config.toml
num_hidden_layers = 14
hidden_size = 160
num_attention_heads = 5
num_key_value_heads = 5
head_dim = 32
intermediate_size = 640
vocab_size = 4064
hidden_act = "tanh_gelu"
norm = "layernorm"
norm_place = "pre"
norm_eps = 1e-05
positions = "learned+rope"
rope_theta = 10000.0
rope_fraction = 1.0
qk_norm = false
attn_scale = 0.177
bias = "all"
tie_word_embeddings = true
parallel_block = false
extras = ["capped logits"]
init = "normal"
init_std_qkv = 0.0395
init_std_o = 0.00745
init_std_up = 0.0395
init_std_down = 0.00745
optimizer = "adamw"
learning_rate = 0.00219
beta1 = 0.9
beta2 = 0.99
weight_decay = 0.065
lr_head = 0.0121
max_grad_norm = 1.0
warmup_steps = 315
schedule = "wsd"
decay_fraction = 0.901
decay_shape = "linear"
final_lr_fraction = 0.0
batch_tokens = 16384
max_seq_len = 512
doc_mask = false
train_tokens = 127300000
max_steps = 7770
dataset = "wikipedia_en"
Each number is 500 + 25 x the weight over the matrix's rms, rounded and kept within 0 to 999. Layers, rows and columns count from 0. Numbers have three digits each.

# layer 10 MLP up, 640x160, rms 0.125, rows 131-174, columns 0-159
532499503488510498487497506519498490532493446507493484522515472514455486526497500476479489443509505526509490503519497500491477527509477506516476496496476482475482488483491507510491508482530519467476493496500492520511479485440497502437480491481520530476464534515539516528505484440530519512509505532500488474458514458552460481495494514479496466515473566516539535525533505473503528507502440468498533487535512524492512478504503474497495505485507498533460527522497505472503527497524475
552502485502530510470530492504514519513474527500448463513473493473490520525527456489459492544506417445527486499499451505557499512503473473520462501511512481495499494533461485477485523514514506515495544496458513542522489531477504527527467511492525491518556468498521512549520525508510523511446567493468491498460521539512466485496506491500483488492479502491516498490448500539503513503512421515446509491514474508489499463500525503468463491453489482499468520505479511501534483500502487
504508463562485517526529483516462521498486478524489543547487536479517525518463471511523532494532511498546499447476478485507493454500518521560461446500467502461463466484515554472496506507502492485522531477462493507508528499457485529482539515511519439479454441499484476553548518460546537478492472484460500482485514515508483504477468479542544470507491545500503514507451484455444495495476509498474514485491507477514492464488529552469530509503505502516439517515525454483573519480489477
474533500465563511462504548485493487527485508500463490516509520493498496477456538463494492479555521522493478524504488487531467520482483507551494467491479467465477500511519503484486474502470525490527500500508510493492478505499500488455515481445490498488527487533524549477521473490508505454522484453469480508470461524519505533485525486512466499513492474528507533471507485485524529535542476520459482517523534504492532479559491488530507498537489464465535520529514496473483481527553501
485533522527506459483443496476499469482471524540472521496472504471465471506458517489495487500490491515516503520501482495485478509513531456498543496473449466550517461488499503467455479510502519472564512514507472505519524497514477484489503500521497464491504482515504524505485470495536489519516469478475529536487498512546519531497516531492543462491520493507503518506514536490488508469507460488515505519480490481472512550504519491505511518516488488514471520483519479538474524495550531
528505498530499505551511498499514533472516527523543502471473491462488532499495502485476461489518497477494489543531485453496489524549513482501502489530501458495477482528573532485497448514483458517499481485509494515500511525451511479487511457513521495464504459526518470513519505500527493465517506444514478469487519514473515525492488470470504471504512488534500479487554515507475470533522481495484493490510489498463524506533538534522474455480552494497446524475500510546511469530474463
477503492535514517480513480508501483434526536496472518467509532476564502466489536464525513479474481432499517508522479463521512522503514493522520495496488474498465465493512511481511513518487518510525520486505455528526563480509435540527519479523520484515501471516501544520521501475523493508501474549501472469492497484467541547482473524517533513475522490499473523458480491546459487517488533525470522519484500495513511492517504540535543496447512476474501505455522435459553528502468498
451527516510529526485518493554509483531523541501439496511479474462515459543459499505497501513507543506551502464490494498474487464487494492503500498475491495544458496463458503499522455493533518496483556471472532521498527485484468516483532515507495465477525446515506492527517508470520536507458463532470535494442481512494530503491500517466523461476523574490476518481534535507540512493502493533459520520468510499438459518526486517473496501451496475499509515507532493480488529476517537
510486497518519507541484506461524561464540512485509514527475512478505487519504489494534463513537536456492467450450485519512473503488469501482521477516539502511510482566509548484489534492496511555513524482501528505547546496528510477503496474465573470454512477484520510494516547504519484486496462513479497560509504496501465521488510497544507470466518519456477514466474496502532475528507498480482470464442479462465517469494497525505497521474533506494471520487482495512491507477472505
497495516581544488532529523491509513476490439444446489518490469483492491478477509502475474500504532479519535488528519486511504485496499507512512496488503479516476457498446484507494480501497511481504493484453489496512502527485477492505517526502510497489495443551523441503510485497523502519470526501534536514462475524499499518505507558519548494490527501513476486480487509525526496487506558459479538498481546485498493480512494546510536540449534487517468499537489504509476510489511468
516554531506517537504475518497507541511505509473462533502492537485511515473491461477501484485499523477480521488561467516523524518537512496540531506489493464479511551475589478492479512461547446496502535539508485482486512506496533480530542484489506488505526501492531513476509500517539481482493499497494457538497516470494485482496536477490490500495468477513471508536533535500470495516521469490469484489485507459491518498494536480498506483512533460493493527505514502444486497494489435
507502533488522528509478471466522486447510563531502504509497532483434479469499507455537510508488468498499535503540445500542512513501438501507509494476508494466454539471524547490445532496485518516529490492515480500491526484504498533479490505504509451490545532506527494496516486512555504506466500464487551505499482518535490558470489479572550474537500494505510495479483532476463464478505488515488476533497485460526512529515532480527524461517458467477474520496518450513486505494550511
461485476517552552493454447529532516462480495542451536492520553471478476490481504443490521494517481459524525506462463485521510472524485499536493505499455472497488538526495522474490507468516497506524513483461474478510483503453444502496554516504507501535516500515577532522477503511553538457479500507482552494490495509475528485488511532493569484483515546464519489492544533521488534500545465485511505515492491487485483490492516464497461516511476500479484547546478477502503522465484483
504501526520502502517545502518488504520480531484493460517460445507537501483510453447509496515529552464503491465496499511495481525464488484516492501473507482461497517542491519530519521491531480529500497531451543531493509497474497498465504475550519503511490513537526450526499501494477471505497486469510510501452495450469469551503524523491500524514447519491515503506495486526533473522490482525496488429492516461440482486490492484485509471507510487545505514519489467485476493528489499
505550544479504495501510543519520485487502523470490533525517464447470464510494505505523480480502539478489509520530484472531497505511497510471512531486501504513488485487492489535475523480547474521519503511483511463516466507485458497499475489489490507455533464475537483551529469450521509492518502516481496497502516489485490507500516494512509483492510524541492466458544489466459464497494541527480488526476479516452517486488568545513463505474463498513516496541549492511459500448507510
497515534500512485500526467510532492507517504530488520498460478529503474488478522495512515485525480468498514511457452490498535493485496518525506522428472446486500494487457519528488491504540493533497496513515463509521453528500503505493460524510514527533519488507526482495481465539493520505480497496456483507488502484494530513496509485500512447491488512502506493542479524518523511488498506522511516568488529492459531504528508527476515488488503508502463522559486474453482464457536480
480499496517527513450491482457549526514490444534487508467506501486503572462487549502487507518495479514536502495446498530531502532501497513496452504497478477515446479514507517500470513496507496460513491507508523532515471494521502514524457504526497481504478469494554516527478511483480494523472471580430522506497488454509514491482492517502481464506479488471471544492494556517527505514489532487482465526472524507527495503481546491496494464494472457474511530517538457493541521490525446
449486486497505525538445513510498477493511523526486496468501529467456493511475534477483438471491518513532488503485495539529530498497493485476506535517468497539521475490532526523476516491476529537511478469495519498507483488527491485500499498461509511506440525487503469488520489519487514527527477543480507515480457484509494494501495553499498519483476518460489475500490541488491505458501510473493471502526506498516520481476521487514472506497480496484507510484531506497531484463552456
507544494505481518532487496531556476511481522493485490500488501493484466514505456492476505471514524492494482518539482491496454515536491510562449493484471495487502540477522518509490483482530531537509496515470540507467478523498454482458510547489554494526483535498521500510511510547527497519507521499496498455483498463495495549520507502536515484502471514491468474502501520503511479485538485501476517527513508474473478474478476517488531479535487496527481518511534495497502478496531504
473474498527538506502497495503539469445520532507510533508505533433503506492508512501479519531513429485506516486450494458470550498486510509508493463478508480497485501466497552497476479503501474531544475469523477484497517509503494500469466459446515524451478504509512554554521516490485541452515499554482498514525476475514527454479503480555506528488515492496535511486507524480474501505474535479537520501514506505511514498498518528530520499495522498482499529465484446462524477482488456
419520459489542543505490577516495532517484514492507522476502469484504499507489514513499525477519469475513529488474532507541528538506464498524483457534460471527470508527497519470486496488494513485502525496470518517488525512530519479470439517467547519443507505490515488510458490542509508495490489513524485499488487508486465514507516480505535519503511474438491507495521481497527468494509460530510476522510482488506519500498508503519535496495482443536483518476466484513495466486521493
479467526486516578481514503488470525512467548463482545504464485514495463495491478567482509472515492487525516487526485473510458555511483468483526493456464436487514465558484483512482549504519477536486511517475493511508527512492499513444524536508504561462496461499514508515481559518473559434527529523494514526498505496459496472497526497473517469511538517500496496532503491512498501486465489440485511505509507466476498519513527520485493462507495489519507532487476507471551461445468484
502532499523509537497498451497486520497498509492474486492484494514500500523527458502472525507565486476536494502480492451575513505541504487511467521495475484487521515447469488487459511491483527515491519541484475544510528508514505477481510528429509433486517488520503561480513499526568495478503463510490482480520507480494488484496517545497533492525478492456445539463494562488539494516524501483443534507492496458478553511469526515487472503495508443472494506487512471489528506482493510
500530519487520496502503534501522502499519496501471503521451494496466534470494491462521468491533475452501520495486484470488507486540454485541472528505455483508502525550498490478505511497578480500462523453524512475534526504515417466494507456510511499494507483468554486528456493473492465517523498463496489498486531445508486527482532478489506512484474508506511522516490547457535469543481501523503465481504500508514489504498536518535482537515512484499445515532554489521536508472492481
504508482457534500522528557529554510502507521505517472527477481479467499489451501540517490476483470536525500505546518489475537505523532516524449497497487499469436479527513518454488497514557484485513531501530485503491548534453505451514484482510481468457506488505520464542489503466528465509496500481481491489506460498511489458480569468464522506523499542492517469434483547489506531513504501488507485512481461471483499540493476521484476508479512484501511544488533478483516522482475483
489496540527491509477477516498508539488480472539448465506502520447491515498491495481473470495508505447514536489493474462528513447508491453516479490527487491503448505525504533526508519500541489472508484514434498513519486491501466535483530538488487471515575468533532504552468516473505520505508479539502516561456497519478534504468542548520481512469546528486465481514506513503478485562463429511477500426508497494500510496536455485502467498495505499473513510547447513474500533507484481
521532514506522550539500489475491505494504470513487531544487452486444485463488452490455480498543435513531465520509502462505478526523522483464470505525503493513499481536511518509530522477520530499497563499475469537472515533459484476461471477503513526501490455569484513559525496493566529489481493485500488448499516505477502502488499479494526510492466530535499487524480502490488496477487471465509511470528511502492500512572515489528538491466492484512460510533489499521501478474466482
488518566522507504493553498475524459525527507486490475513487515475528521504472486510486486525534471491508486535521464467541487513491479489496509523509519490493527479498500500508488505499512430542513467522528535503534483463458529451516511516491492472447471503512512543535497531489519527487525515466479498508483512529462497532510499472532451501503512537471479487471490539512531508512492508484472483518487486515489529483503517500532482499483475476472461512511542476471486551515513490
481519538476509522523563497499506506494488499499444539512471478507481497507496527483512470493554506481551494486479496498513509474507496464458526473465527478463529534503465475501478494511476472483508520528482522473514538490515480478512535455506511489482475468491492485502494519499456494451504490478493475508479493494503510545487529453505516514522455482564531465504499515481500523503504543524546446499470532454478485488567500501500491504505476489471481545510534478464548509486500485
506532522504561492507495515496511506512486479485490510483503485454554516492479489497459464469532528510519473490521523478519481506529505429519465472499505499545503448530530538508511526490496493481540468470487498481543564477464488498523489419454486493461493473489506517510529537485480528463494494478508491546511533500502496531461499493517535497477534483534520540454489471517496530491495495490463473527493542504494471484539529515494489492491527536532504497457514487497515483464466494
479490489522482510502543482542483506515497470563484524491527529476495524493471498480484518496487477477541532494490460498508475485470474484576522541466491492504413541500497497470518552547482498481479490472513524519481483471479454543472461522500486481512515478484523498505505478458514562503480462505479515482469529504506527497436464491521493482457505510512523526508472510548500521474494514470519503518556498510526514537497540508497506500511487465425485517508510496443512501473520507
494496490509491503529474493487487517492480498479476530558554467508521530472464497464445509441491526447505457521507476524529505517551495489509516491425512445516485489484528534502463502498559472481518533518504473510516509502507489483515521473472482508531462464513534444534504497465523498528504536504512517524491508484485532548502537501527488508465492551512469517497475525516536457492497460469502495491454490495527514431536508499498515489453521456537466520549491453474500477506522486
499467524506502544513465506545480548517529486466471543507481489495518526502520490521476461446506481510524471541453489471513496465513503480495519549524514489501477459504522516477506553447515490559511517479487516543519512487507448530534488506505506503529487496455470492493539485491488492535487533472504474518513556529521493500468521516486501475509519489476429489459510487543524459530494503516455465489529496472478524460556491523496492470489498452515482508493476491521489514493508489
496555507471471497478503506529508531474464494515509490517553501473508443516495494475452520495528512488502466522488525511547524469520510462483467468465490496505444515476564480496509478509501481508545486526500521473493509502494491486491489474471526515513443478494528528543484479481504486553502498527505555515479480543519529524484477516530484529478507513460490522474568508504463525506492442526509473475461471517507467503468503512542490512505491437493512503492516479502502489524538477
482446515488480514519507510488505460477490517473504489514490484479465504491491512519494518517534481520517532443444515514518568516499501494482541509508505461467475536494519553478493518488485487514502485518467540515556494523477509483466501520477515487510506483511517512521469498449520519504469442508479516546479518530505506537485508566454531468517495529500530491530467487532490519509485493521501494448510522471545515470523506469522516534490512454508475513511468487491491488451502509
484527533508510525535512541476483478455503516502468529565452471471525461493486525515486498479492495474493528460528502516551533539552530461469539514498461484488473510489482485526466509486494494529470510490530515486472532496481530464476539501491528519511449511552545493484534480521491452484484476480508501489482528482525480500499500443495485538493477519489502498485491545551471453497565514507487498525503500486477503517501489504510522525471468447508478519496478469525503546529515478
509511453549506534480481506493525476496500505512485544509479521509493461486507502514493468467537496441520478480540463470548466504518506449455491511489479486501457517496508533484493474521493506512556499458496467493529488550447496506497491498466485493491498483491497497529553519461536493464515534513517500449468490529487476534500509457500571518484518493548500484486546555497489471508504505494488486522545490524474515494507516467489503514462514455494499521486488514549480488504502516
485521514495459516526513532482475508476480491492460510469496535494467512504499453467477495471514472492527528494503476537542511487494511514511455470500442501500500530496511513473453478497553492476477521489462503474473515491533494535498552532519530467469517453524551501519459511466506447509502499541470524530505486525507525497486539492495536487499488507513443476496483547533485475514493497522486447523485499514518485501512475506483527521453483467500490517498505507526526544493528469
483525478486514526495471517572478481497441503482484493523479497492461497537519520517455534452552480513532473485495478500529537491543534455493447542486505494483531480483512501501496496550491537473526534483497496489519537514525473495485500479464530485499493459515477484525485514495530523487527511523522511483513498496517527511511498533463512494492448503460512512499571501461466474473485495507496507504501505481478514513486484508494484510506519508512494517492517484511508500424514500
491539515517465548527483504493485480485501467498455504501539496501484516497465523483469517469473546516535566502479516507467500484491473459541521462510510498480447477505526523489454469523514529496503483475444517522478450526483475477512503548477454479542471514554516461517532547450527512515546489552466536529464521520516505524490491518540490492475503476542511522453475514513496502466476520470490464496460519485512467474495479521485540532490484509487484519532484489530516507489487488
538484500488525489504487493498484524492489456485488519549520485505520498490479488476454419509504541518545487522490476521483497490489518478504505502499545500517507480518482527485509501510504547560491509527494530518554544528498525463492491497438520470485460467511524469552524496495514541457493485538481524504482531492457529491506480534465485483487475533483492538444492491500482501511503468496458504500501526433483494526509506492498508487488494465515521496507453499513495513479482502
458521497486518504532493485503469490469483479508459493502510519513535515488483520509501511477514511463530528468512504537519521521525511496482501473500470465532485490516523501515448516488520531482482498509489489503501522508494489465482449454507478538490516500508559482528529509512490549503506510520479533546473516477509493539490479481535494486472455490493522522485483510498472473483507521522511470497472488483504484496481505488504557503477535489452451532496526430494511487485527519
520523556499571519521529552504545509497499521491507481526503559454474539512492482464506475500488500506499496471471528472517544482487472506510534497497497517477461476496458504519495494537503493527519513495509541507466464536450492475525540530497481439478489500516548473509520494478506499496510460484462485506481519492490484546482534534478490492454470539480519458475510506492512478549500508516493512530512467476491486477498528514491463518489453496539477500517591479523466484472495461
523509489542533497513507508509518483492457460486456482505485494518547528499526502495495490478462519508529499506481509483509512494505487479496492476521460491495451516495522509511491517472542544503526432507496544510513476488493496473520508502486503478507501464465534448489521523490485513539461544491473534501509502526483516519510517496513501534499455487467528489468500513492522491503526454481481477501521517483514524451469521479476487474455493507508512520479540498513494442503488497
# layer 10 MLP down (transposed), 640x160, rms 0.12, rows 131-174, columns 0-159
512468458497483536522519462483531472504474519474481523533485531544536498507526514472462473519488484481535494517488524499508492466513513482512522463515517505495463498500513484472514527500455505466484515485506520524451498560543481468523524511535537501477472503500494491494513517536456494523519496490495529521481470528449533504495495517513478501481508450482462499491541496503513484478487521528541460517489483445518502509501507557518473488444543491508500515489511492505455513494482511
488513500503481441517474498520520465482479444532498503494483494529500443537508524507502489511514504482503552571496441489516528501506477503473517518543498444520512528546512464515510521506521500470518490513476531453460517489506531475536514493459515488538502494502482541509491507436439479540476479521496529492498477484469453446468459520518549548530462469525489491502519511476531514465481532513490514504482489510530490521481456529512520517481497476520507591457475523532522515514512454
496506533493472477571526487508476467522487464519556457529567494498446480480509496518524488524470536513537511483482478535489482529515515506523488489546484540514517513454499497507445491470551509497427490549481550503477454495502480487503476508470514515517541500524498520474460511533532530472454511559497513455525495530460489503407500536520526504489424534474479513541527460534474479499483447459472519508485513513481501568526493431506491439511486479522539516485528485517510468502547464
533508519511471479498521509517488501541520503526547519486476497488483496503542468489506513509545483456378507489511478530507525514509448499488492484523538513525526520513480498495511468504499528526442507512515504499501502489512509531492465513478574502476520521504484498534443489489491454536491485513494495481477508498483534505527474517512497524474479503490492514514521539483485488473497471487491491523477517476516466499523509490503509482507513456491499474493480512507507492490517503
529519475466513540497531483462516479526519484479450482509512524498501462479497522528533469500511498491495538473538516495466504486483497566486493529466548498458523492469491529502530507483488473524496442542461513496484484494500494479517547477488493477500533502515509534487528508465481480517488506513509523499517470463466534479550496503519546506468506487472463472523497484502527503500525513519490497475522503516457490493480491530507481507516508508498509495515483497488541523510485471
507467499484494522521506504498466531492482488495458497492529443479458466507494531541521532479509523500468527468488526504526482453475548526488488544488517534518473481519519489482497524492506525509479483503487419509528515516498471464503539492534509525499458477483472497488473536484510511521463502476484537511535514480449486472497493490504520492498532506514462492477463460484542523520502527497495545475504512513499484469534514481501515508499464537527519481491548512530514490514529508
460497515456525480519478527497459510477512525448559459483518469495511476535492528492468516507479487524444497499485503511470515463465504529473525458521539505514528507507522453497514467444487516476491518508480533498497541543513544478515511458522492504489522449484537491491478529495509470492522526500449461500520501503508507487548548516502463491553503536454495504523476520506534524478479526520445484511470516466521487533495510520524488488476545531473440510499548505477456473551510530
503549493512515498524508462486508463510486529524491465506533517525518535549484530515562496458505482429493539532551448526494496476503489512469544552492512507531527506467473493524477457498494491499533496438500463514504488461543475496492524498508494541477480482519533432489496481478475498530523523495544487511483481480476516492476510462518487506539489466508539478482493451499501492451493542519514488498525490532501480481521483448487487515529498511528479548479487491482502502537499469
511488512470523468500492514512477462494472498516481500509520472477470512512487490481455494497522468493435529561494566516515501483508487501492535481461485486492491470472502515559458497488484509488498473508511512522506473522491491522512481526474510497506487515522501490494510514495482538543538497476498508520501491521542492518481509502546475482497480443543463514512563487429499521504509512537516566454519485487469511497517505500501512505526444525491548505515481490526482465478509491
493482489494518508468489544526511472509492495555492503479516500497538510508528488525539503512474438507582464487504497525499502517490501510489511498520509546503452525440484481514523490474489476513474521499511510485532523494505540504474520473493506532516483516540472481522490528502474508480510506511536482524517558509471485499418490481482469527514548497490523472532524448464456547498530499467494501480474537540455508475511504466508481478498465470462471492500479532494477503474512526
556499537478486506522498478484495473508490510443505484491524473558532504493486519528536536467472512577446473522526513529483494511500486535479511511457459499523517518481501479509543509480501492509493475499543466499514506474506479500460535528520503512504469494524480508496490486510533471467503455522483532449499477533489473526532536488509470501520493482500472480487525483506495530499453531529528502516467484532522462485490499497446510463450510518450517493516516517519483476529509533
553492493478505489457523461461496504470508489546522509495540547478503485525501514501529532482475454500480504526501499473520498482466497521504558501494497482485460478483496494475476502436475480516499490515484511523502513506444531532518497471519481524513527499535481560470511455498513541554492510500471462468515519537493481467482475500492559476556554445492539471487487521454495504481537501502487510487508509503478471509479497484513482536548472501516558535483495448516504506495546536
497488458531516538502433463484489511488580520491505535498535486455465511526494499501461494511520555415546566468439421508483526484574557493468484465416431454478491530544491478508461468480499529488544496532512574501503473485514425542496524577512501537525529528513577477507489482491517495448562460540475545537553486494464531526441479520443523489559540444464454523488501481503477552482531496451454482550489544468517464562498493470478461531515466497485516497540496511520465481460550537
462534474470486541464487480522519554510540468513546490453454545465534545531487504465479527469514535494518544524488466484506522501513490490502476496551490543509490521513494496509488485493502498517488511510508494471482505553520503488484508454482483472492523496500529505520460505505532482498514435500491485465471539488523532487492503491448515523480492470495502493521508528484489511482516480478490466555483517513523528523482459523482467508515519492513522461480522480488519511509502483
493496458528450493520469509508513499502502496510519500459530501519466516508449487495579487471503458472510459545493509488463501513502549506481502484521493514510493513486516530496529518485488522498483504512485440517486498510509521524525504502484468465488500511476504473513497514527456496533520506487499496482507483522498520443491471483525494515493503529494525503517474503563529519482486497482514511489512490496521509533471459474525530481546538483493519510484488499497523488524485465
504494476534484496457488472496491499513516506468448511508521521492510512522498477472448521498478506491510521506490513495483508488509504503525501510546523538527490498543504486496521535507455493479522481489486515521475509515527473519521529479486503497510513527469478534469525512498494521533537478518513553490518499488489449529490490505479517525486499483497501541504536464484520455514498462474519510467473495503510487484476494511502526487478508499547528437511499512510460488468475479
563480506426505501464511475496484491506475479561497456521475485492508463494503496496489530510480507489496475481496459510479531502504528507506468499549548518473485459493518501487528470506461541426511494512485536524516504460469471491482519509534499495502533502516449506541477490541525471511520504483504465489537563504496463530535478475554491480529469507531502474510476496489480548451531477539541492487500506511520518508532476521510494507485483507528504485461504476548482489489548537
510465514504481530508477526507535493517507523471520541537537513515524472475476517498477532522478469497520484507514492507477532489503514537499503499466524504487477521542506480471502458510513477490482510525484492534534461527570500439523473496505520502506470488495506460529494502494514539505504491479557483508475547476486476442507475503508510468508500504503487503495465484472483508528496522480436493512542526525511482481487482500480484456487517524504516484482490506468466481535508534
471478529504477474511544469501496486499489524492496505509499526502470537504466514469506480470507486499535525497498481517525510500506486523521527490516526515507474494455509497488537479505468468515494495477536516465464529508497546481523497488508498540499471491492540517477475475481492503501478476513467502483503506506505518528520504530491515497498504526473542498521484508517510541480469459526546475545493519465517484500495494498480487502507494468509529574457505495485479546479489472
487479443543541504523503429512459451463467510492489487475543480451473490528536494481514586515479473499509494513484536513518548494535522456504510492480496450485501492520496506470535454508507525496555453470529507468520547511528504479497528533480515505437531494458489485442484518499468534530510514502482495501484484577512520528549482452540498485510491478471520500519473492499510476475552566491593490545485492496516510502490548509494528472536455504479519518504486437538465522489483458
551497506488494518515509499508495486499484471489506463479517519489479471491493469496488473511465501516505490481528499487484503450496506487538534479548479504467467486485520518539507491516470525506495465530479479534489459501491478514487507468498503496538458524487504510528529510464476538549509536503518504515503496491455515454444456465460527519520463513552507510471507525503502532540506483487477503485502469482531479516521491512485469525499467498476528589490502504495554497543511541
519478487454494479492532492534515466485500514479520496524507474501498545517490489500475468481524495469557546508513503536462494461521480465478529487495507513517508520547478465538478504533485485519466464472508424464516479478535537520507491529486511468495512462516516520524496468507495517535443519542516504530474459486517469516470452475497454551496456488496526501503520575569487531517485494496536460500533510527528561518471460519479524525511489447452510468497467478520485511503566482
537475517490483473494493508548498504506519478448507452474498508517485506452515542493536484528492482480514464548510510473485454431481544498497537468525496473452511521496504494476554511490499509516493459536530489483470460488507481435484482492487515494493508502473518515538570467480502508513534516482554470475515532496489486448476516499480478461537505520561500487455506483465501519515547522533494494524493506536502518548488465487530500526517500470528495560534479493494523510558507508
522486490516490516489543505529511526503505465503498467490510527525521510488521523504515552512468481480399511501446470509484477502461509513485485476442506432490480487461517504529514462484489493508551504524495520500493472486497494495496501473515511515535491466521547513493527494501492486494480468531505502526478502514538505464529458480501526510502515464486558476459502484498490497549528536509544509503509503473495505515488478488540526514468520529511485558498496495509511465514504483
493467526523508458475457502477477491535495500482497486448548478467538559477488515473518520547509513522501518520479533500490490490508503499473538534498489519459491509505527469498533520523475473480485506481479513495482489533496480501469514487503527510492499539500494469454494442479486496503490492468521533512479525520463495528518492511556524550467571465519548535526489516496465520530481532492506491453465515488522499473495494490472499477495509489473503512478471506545472566506480540
479447522485498455455531497543472500487528520534498450527507492512509514556463510466527503524562546496553451499483509515540507522497475487509479483516478472541488555460472525514488494429517566474474503462485491493459483521449497473507519508501541542536487505523511533507521530454529521495489480474562507512520488509460443514463551497500474489519486507475478575508452479491525516489493454517444510528507494484495475498500524522491497530491483493497475557475484489473461505478497557
498496495510487532481479531476545480563469447492511471543505532468516575500476465504490463544509524552521513474469509518515491514473499480502484484521521491565528519518475519441497483477508492527488467534476493424494480523561495530534492525502508503529487500505512528478514503516511481511498509509490516518507461447476527502483507518482507533428440518411486488524478513480516466520503508533473501519526511569450538474484508500460439496479511510496534490472539515512500518447487481
516496458496476504508478523518483513459496512483518476473486485464502486558482507507504483508482499467525549487521505495518486499459537507520512507520473477484480552476553511514514486507523541491492522500454446486483500486499506495553479443488488514525516504481533524485451487502517484502531490519532515494499494467503487476464518529511546487528487469521493491486495504509524506477528504487520511477507483462567476479489470480518505508529510521513529589513475492507453481539507463
482454489455505512521478513516526485489481524481520504495503532492522535458486521487515531491483499552480539496464526550496514489517486508508478532495482464501480465540505530469512472492484521519512524460521485538548437516488474540471463508482472533505509513502512465482508515523512471498479510470511436465519450508520524525474477492493499458498506417454516529468532507514508479505510486513467509521538481497533488518493521519568481503474489465509549557501489490480476511482546505
460447491472519502484474535484534491498482487498552503495519538526452494491482506503545486499490462516498436542485496527453551518494488499516509535552466504500512475469494443478494474535460494552487488520502496457494485504500514505505505473478532520503472508539485534481509506495518487534519473539495483496530474505479545480507457514535537555513524519451509510525512508472550453477497549493500504475463437493490495530468505509500515501519481492503504518513529467484485496495522501
481541472535477505524487459511495466471554503534507528530518495439468440517546475431506519496521521489527537521467515540554537490499451496513454491476462480511490503488531474544494516514483489515503514547522524468452482503489510480492467494515510534474507509502545536499508486531526537495476516511514541483540451471487501504495507498520506476499471484496487523496503500492514468480518490471493493500483476551480497557490478471473458518498475481516499565509516491502477444521547486
499530499541539495558500550481523537481504503500430536492490512524518550424505519480485452441467496459530513467518496472489499518502469543503487428401471467525517502492481500482483509491487467496506542483516510432487521515506496500519493454548473501510468458492531437518489504470525501528518533528509519504573477553516493485472506534560482490492493505523490515504522472519499489514470541534502519469468513498442497483470482520507511477482514553429452596526591497492510538491506501
539533485510489527487495512506516480502524449484518452505483494496437463474506526498526506534456487470503473516534547501462527512527487493506519508546496494502491481489521472482539448504490507533465509456509520496466537462466519467512538485514495506476492520523463531500520517502514532492544498498458471504534500505519507513460496487526468505535513510544513474441439491464488463496485495491551520496525448497501491555486543487509499534501496476524511516502505456471536506491542539
513505531554502475491482508493487505486519502497517484509474507524475523462546496486525502512549522496482556517495465499467483513541473483547517544500495515513527515530471487487481526506511506492509497465478480488506500510509509536498495525524500445503505467494510496466538494497482550456519519473480482523478472457541469507477495474513480488527517485516534503488462474507514477481524505477493470472489482452487535475527539477522487500523470525481518439512481477489522496513495519
518514504504494509507512488526530516506494431501538545479487528476464499524494481467503515485526477519485491533533521472534532488506478469518514499554500494457513440453507529522499459467534501500497527476512490504467494519496483527501496502484471480526524504520506484530497518485498487484499535505514497485490494456550488507554482494519472499518510482490469533481511450463526476513491472522491547484579539526486501510484497469522460463474462488558502494467492475489504518549497459
524494477497476476486468489462531456465486444551517524517494521469497526435498497441531461479513495501530557515508493503524502483508496516500502484547450497499491533499456466532512441538514509481512524490552514516481492481492478502467528473500514534527512572494550499471467486539519456475498530506494485523516505496455498503429519440536537522508455483483491505556510516505499491493518483517499483470498518543507480520519489483479507519474491494477556569474522512515538514482524505
500496513474477474462509487521505540476475504527481503507478511491514486508482556540474541489469568481565506496493478473478464486497526512517507535517491489496412482532496530496492466481481504471500525514492450534549492488506468522476530505515469452510494501523462513487453503477471511488501519523502546453496533471503496488474468503484503473499544476491470504503488486513521481508529437536503521535481500530514494505530535504548476525531504523516553481534474505497536460467487478
524482471500491493486509485538480518509523476522539510500516508516521444484555495472490539515453524488472485507453463509501489474537480463467489506508494559490485523479531512477521470475507530507504513528549490528481514483506557509491466487546495484526470547481431483497535508509495492515517463531551518500531486498483496531523531505517460467493493480496514516524505492487495538457493479468517561480451481464494451500548472521548481511516526527499456442524474481476500483505484510
491523521495465495480520545524508495552505507520523508505500473466517434496483462489554467488507485478529496485496501505511531524483463516493482504531536519441520501521483500532526505500506462510481499561512479513468515471461502472508539551493538510537480486516488482509498505527529461505487480494450521466517491483494485518502496498504502523508521509482505515473486443472514494577503494531495493475498509493483503518477495477509470472518482490497526519500474516511489506531493497
503527510490485491539475513532509449494510465481500529541488507494517480507516537494479476510531517551532491484546485533460465511494476468511528510495515468527484483453489498472555511450511508516478511478445514524514487472523504491503505470469504473471464492565515498525453519471501570470484470481506493497476541510490474498478463516522502542488483496453476504502525476487535521521520463490450482528513583516556514473483504461493482481487502466550495529500512556486535515530473499
515493474471458519514555483500481500559482480532508522505503509526507470485570510556509527505467493503533502503494551493502487531453513479516476512497519532468495534474481510553549495478526494486458495527497450496489529507503467477520467486539486513488511471540481496469460494505534521491476473470468522472520496541496471495498495499488503476505446549518488469475487513477512525478464525471511527522497493495487464501533494505507497518503490485509512502466520510513490515483551534
506484505492485496503477515468485531471526481501484499473518504526490485516519517499501518499503490478534515483503499505505510539534521551487466506511490510537485502501528470533434477495515500437437510514507441509490505488487468483523485546510490503503508475515491494546521489502490515493499541524506492535513509492529529465492488516484482506499505486540482503513476476513501507501500510470490490538487496519525496525480499474482527474515507497483446503525506513525512492493491525
513532488492514492534517530500488499525529489502455522500501473480546513475504504460520496483489445509542472487529501498509506501519494507494480504508520452457522481486504508446511470527544503479516487511481522480504506535477523464500515480543468508479521470529490482489480490484529485490495572481545550506526529469503527539509506501482485524550531465489475447500427512530500500468530499455511484487489480527496511523491486486502500488510521450482517566512479474487477499549491545
448504483457509503497482511477502494515531531493488512490493479480500529482509524490457540526503491517517471542508510461531489487502504487498528512499489503488495487522477536508500512508441467495513508487496448500509497457505507479489516501535474504493475499552480515538481510477506502488482493521510490476507505480487468533538548510516534517477549522507470475536511514483521526509511490530487526497511531500498506509494462488479466510472487482511508461540477477489514477498546474